python train.py --num_hidden_layers=15 --rope_theta=149000.0 --parallel_block=false --init_std_o=0.0 --max_seq_len=1024
Each number is 128 + 32 x the weight over the matrix's rms, rounded and kept within 0 to 255. Layers, rows and columns count from 0. Numbers have three digits each.

# layer 3 attention output (transposed), 192x192, rms 0.0441, rows 39-42,103-105,166-169, columns 0-191
116124122137125098145133141114107107131061121108136118180114118095107153112109167077126100080107137112103130116104070128196134109101114103109128169066128097191134136090084112126132103066101182187131100138070155183052168074138143170074158124114179110087165093094147075110156081122094113120110182103139108195147188110112122158107139117110122118129138121119143135108120096145122094080143169099065187094127110135108113146176135134135127127134095124136182123109124175151109136145083090151187108151123137125129199164114120107134161136130152104106075114177108103113074144169153135165
137158117120131143152111140097145192150156167116145113125093124099148095106157102146170111145106183090158079106123139103126113126128128138095092115121145149131094178110056032088158137086116110135149125185133100029111150118107101169115134126105105157174129107115081175119095128102147168142150173146119148136180123160132108162062146140144137189124112128138143150105137112147126111139086129197120108131152191080152073124129094092135129079124090145113114093169109217130168062102132113125088129132108124135138123128136136086115160151162099110065138130119115162070147132108136107128
182148130214111142111142126103132097121074174143123130149097180114093133121136137118120172146098153137127150099124115161074088153093093145129154155122096143128136168113032086104111120170158135103184162129105137153101121128147133122015130121135125144119149096066130137145128111102092104122126186145141112126153152157141150122124109070111125173172130147117136130120116099116161131087098123074127126154207125099097123147139112132137094141141130123128154148178133179116082122110153113100146100146136117156102097141110196070168152140174156127112089108150099151155139136158094163116
153164163120114085128143158121115135152100169103143039138179145154142112152156134207130106122123185098105082119125075134072162099112133186128064124156146148131059096132086083074160114128228129122156133151145127141186053122115081125137115128095115183143192123078131151101160113151101155118162127185083139142080154134145162164112046134110100196083140100140099150153133119097158142119070074183114183093144088066134103137140108108113054114159122127155145148159146118091130106121116124072067141133113112152150085110108140119209123160119085124126149099087113132166118091119151158077
135127097155116138142171149118155124145073130139142141128132109101144134062065102124108086076149115073085125119058108163169116081136138118105087192074153148173194182104142103096086098058100182163118114110118151178105149082130059141074129143101139128102129128092165139134144086140110116120135199148137139152160189125146128125074128143122129155133142157088142130121080089164103096077184176157083181130141113112156125122098136153156157107127115119142117107094109133148135166128128091121184148133193158116135153154086143132143173090160139085129079096144126085112097175111140118143
099136121130115145144135135140155139140167190133156156133076114074100147125133174121147096110098153110126107099131115091128099141163133140142166157114119122134122213089036095139142156097160149141148134128153149037087116089099151110117149167105062117131161103121074136119114131109114120133113112172190140116193120209121123171099163143179130162147119186072119085102124092157078126183113150158166176141105172071148117150152156140135073154149106126076132092133129164128140055139135104147127132147168122086126113154169164048105135139137113123097143164095132181079129166152155112121
127131115177138144138167131135170127116097157128152164173113185115074128126144135156114140156088137156123158085169118123078071144124119133140200167085127133120196153122044120100116150113178151088151162122134147120084128090142113085067129149166101107106163127095110104111111155132128079138098176134166094122159150137109160159108148097151131128144136167086134092128150101115124124133132164136155167172164123092110130157108168136147077111137141095113124103121130197106085111142143142100155091147168122114079103117113167083129117105167143136079094166136125159122129145161103170155
139113109151163120117126125142189112106177071064124131147091164115099154091141154123128113105119144086136084125198083119108104160134212150170139162105088116147139106069170117111103138092158114118153168055114120099119151034156139151088128116119094067071134160104077148134117128160052103115153188183180080164132153122134165166135130113108133179104151117070137092176182125193129131144154132146125121165106111101124129180159149122179039167134138168085135060136123147128153100093067125083155120197108080111091122142099098112111117134137156171076149177108128125117114159118124141156
107111114118115166149150157132119118185071123097145128085117115126119195093136128096104104098143161088106112138122093166205127130149182074211110164099125140212152122126133144071099123103111129125147112122091195132145127094153160136141098087094087124065114120122088169128117070168127113104114165150140131176152156139109113175100129132146146148174138134115074147112198126173094125109134138154104177153099110103135093113193161113125122102150096094112138132116111134142152081137119073081193137120129101156118152120166126148082139110172136088069107141155152081130127175178153116190
163163125167120157143176091119158126138200151135174113160108170111124173088115131144099098174076113103150114104118109146166121154157087127144151099150109115105106216080083129124122186080178148092197117108142158105121128132154143155126183099146067128120156092141063114136111150149153124138131133209137143083170109233203158188080152144175124197100101138130155072123141057189106162130122151181153126113156124052139144132132128157109128089090152133088159058185126139130201085131126132084115119172164125149070134168148218063090150143137146118063128134038174165102133112102122122150
130147125187146165170186124148194115106110157124160128173094168097112123093150103154082080185138120138126104095157120123126117110100125128131161140114064138109162183104038137093109108124145138104159134094102131110123120109136142158102113114197113132091155096128082093135152200147120097108101207125137135101140120172136138124109128107148123137104100139082129100131148042108145156160154143164142121145148183149136127172148103121143101105119170092110161088161085182105124129112113178106145112132180118159077083130132190124142116139221120113043087138120135125135153133134087171143
# layer 3 attention value, 64x192, rms 0.0717, rows 39-42, columns 0-191
166117119135108078130163123150125107100108102145177106116060185164144124177088139054125108122104130128151165106110153077116112068125119109121105126122154150154084129127141173115160125127165168093143091142144073149098152151151154085116176109138093087149109105146160117069135137092100148127126168089150190119133112179139109156147155112101109136085145131119121114194159163113127136095125183110117106135111126094079138138118133104133112131127109096074190128147090135124088116151142116122103201159164056124113166136124181139123123164190120172085107107139119114122088098125104082174
150110193093180174121148165147116087104154113133114154160131168132207150145159143108159114086081062147120154115145081105177135181141172152092148174093166118205111102094132142106126068194107163117150118151158119075147135091142064146126157105099118090143111104083096127130188146133148115108171058134126143180176155134120169125152129148097128144126095130162151159085127119117155122176164101114097075089110132054091108104079141106129121122176127114127155108120164061131164101156108124105182108135103165202090126156151159083110145086142194121136085112158120078116094155173215085094
166141111151059139146079132155110095122143108128105110125131119146151150132139118158130112143104123126166156095157130152149121177099090139114113115075141127104148131084129155141105155092161115087186113115141065132129117167168126163113171156097103136094150137109130182124105148107151133065096137158184125123121116123133165167129143126128100138185098141131136075118175162130123121128134156113144099133163075123116126129137116127116147176114084160088159137125143184073098110181155085109198134153127102131112181167160169080084087167143169075202130166159126129149148134117197115082
143100131081121113109021121139128150124167119143159168128105120149122120061099116150127111105085175142171061118172101169148119153118143159106130124124146107139219144136143141156110146162181115083111131186043137118190125124113072080083104194175130172128141140166136127148127129139120136174123150126194130154097129092110176119070148133061100132137071126123076185141149094104136119113146120165165118127106098124135166191077119102188061134150104160183130168053178091190144106151116088079152151153089168148067133151096071123112092081118142083150142201129104115111141123152161155069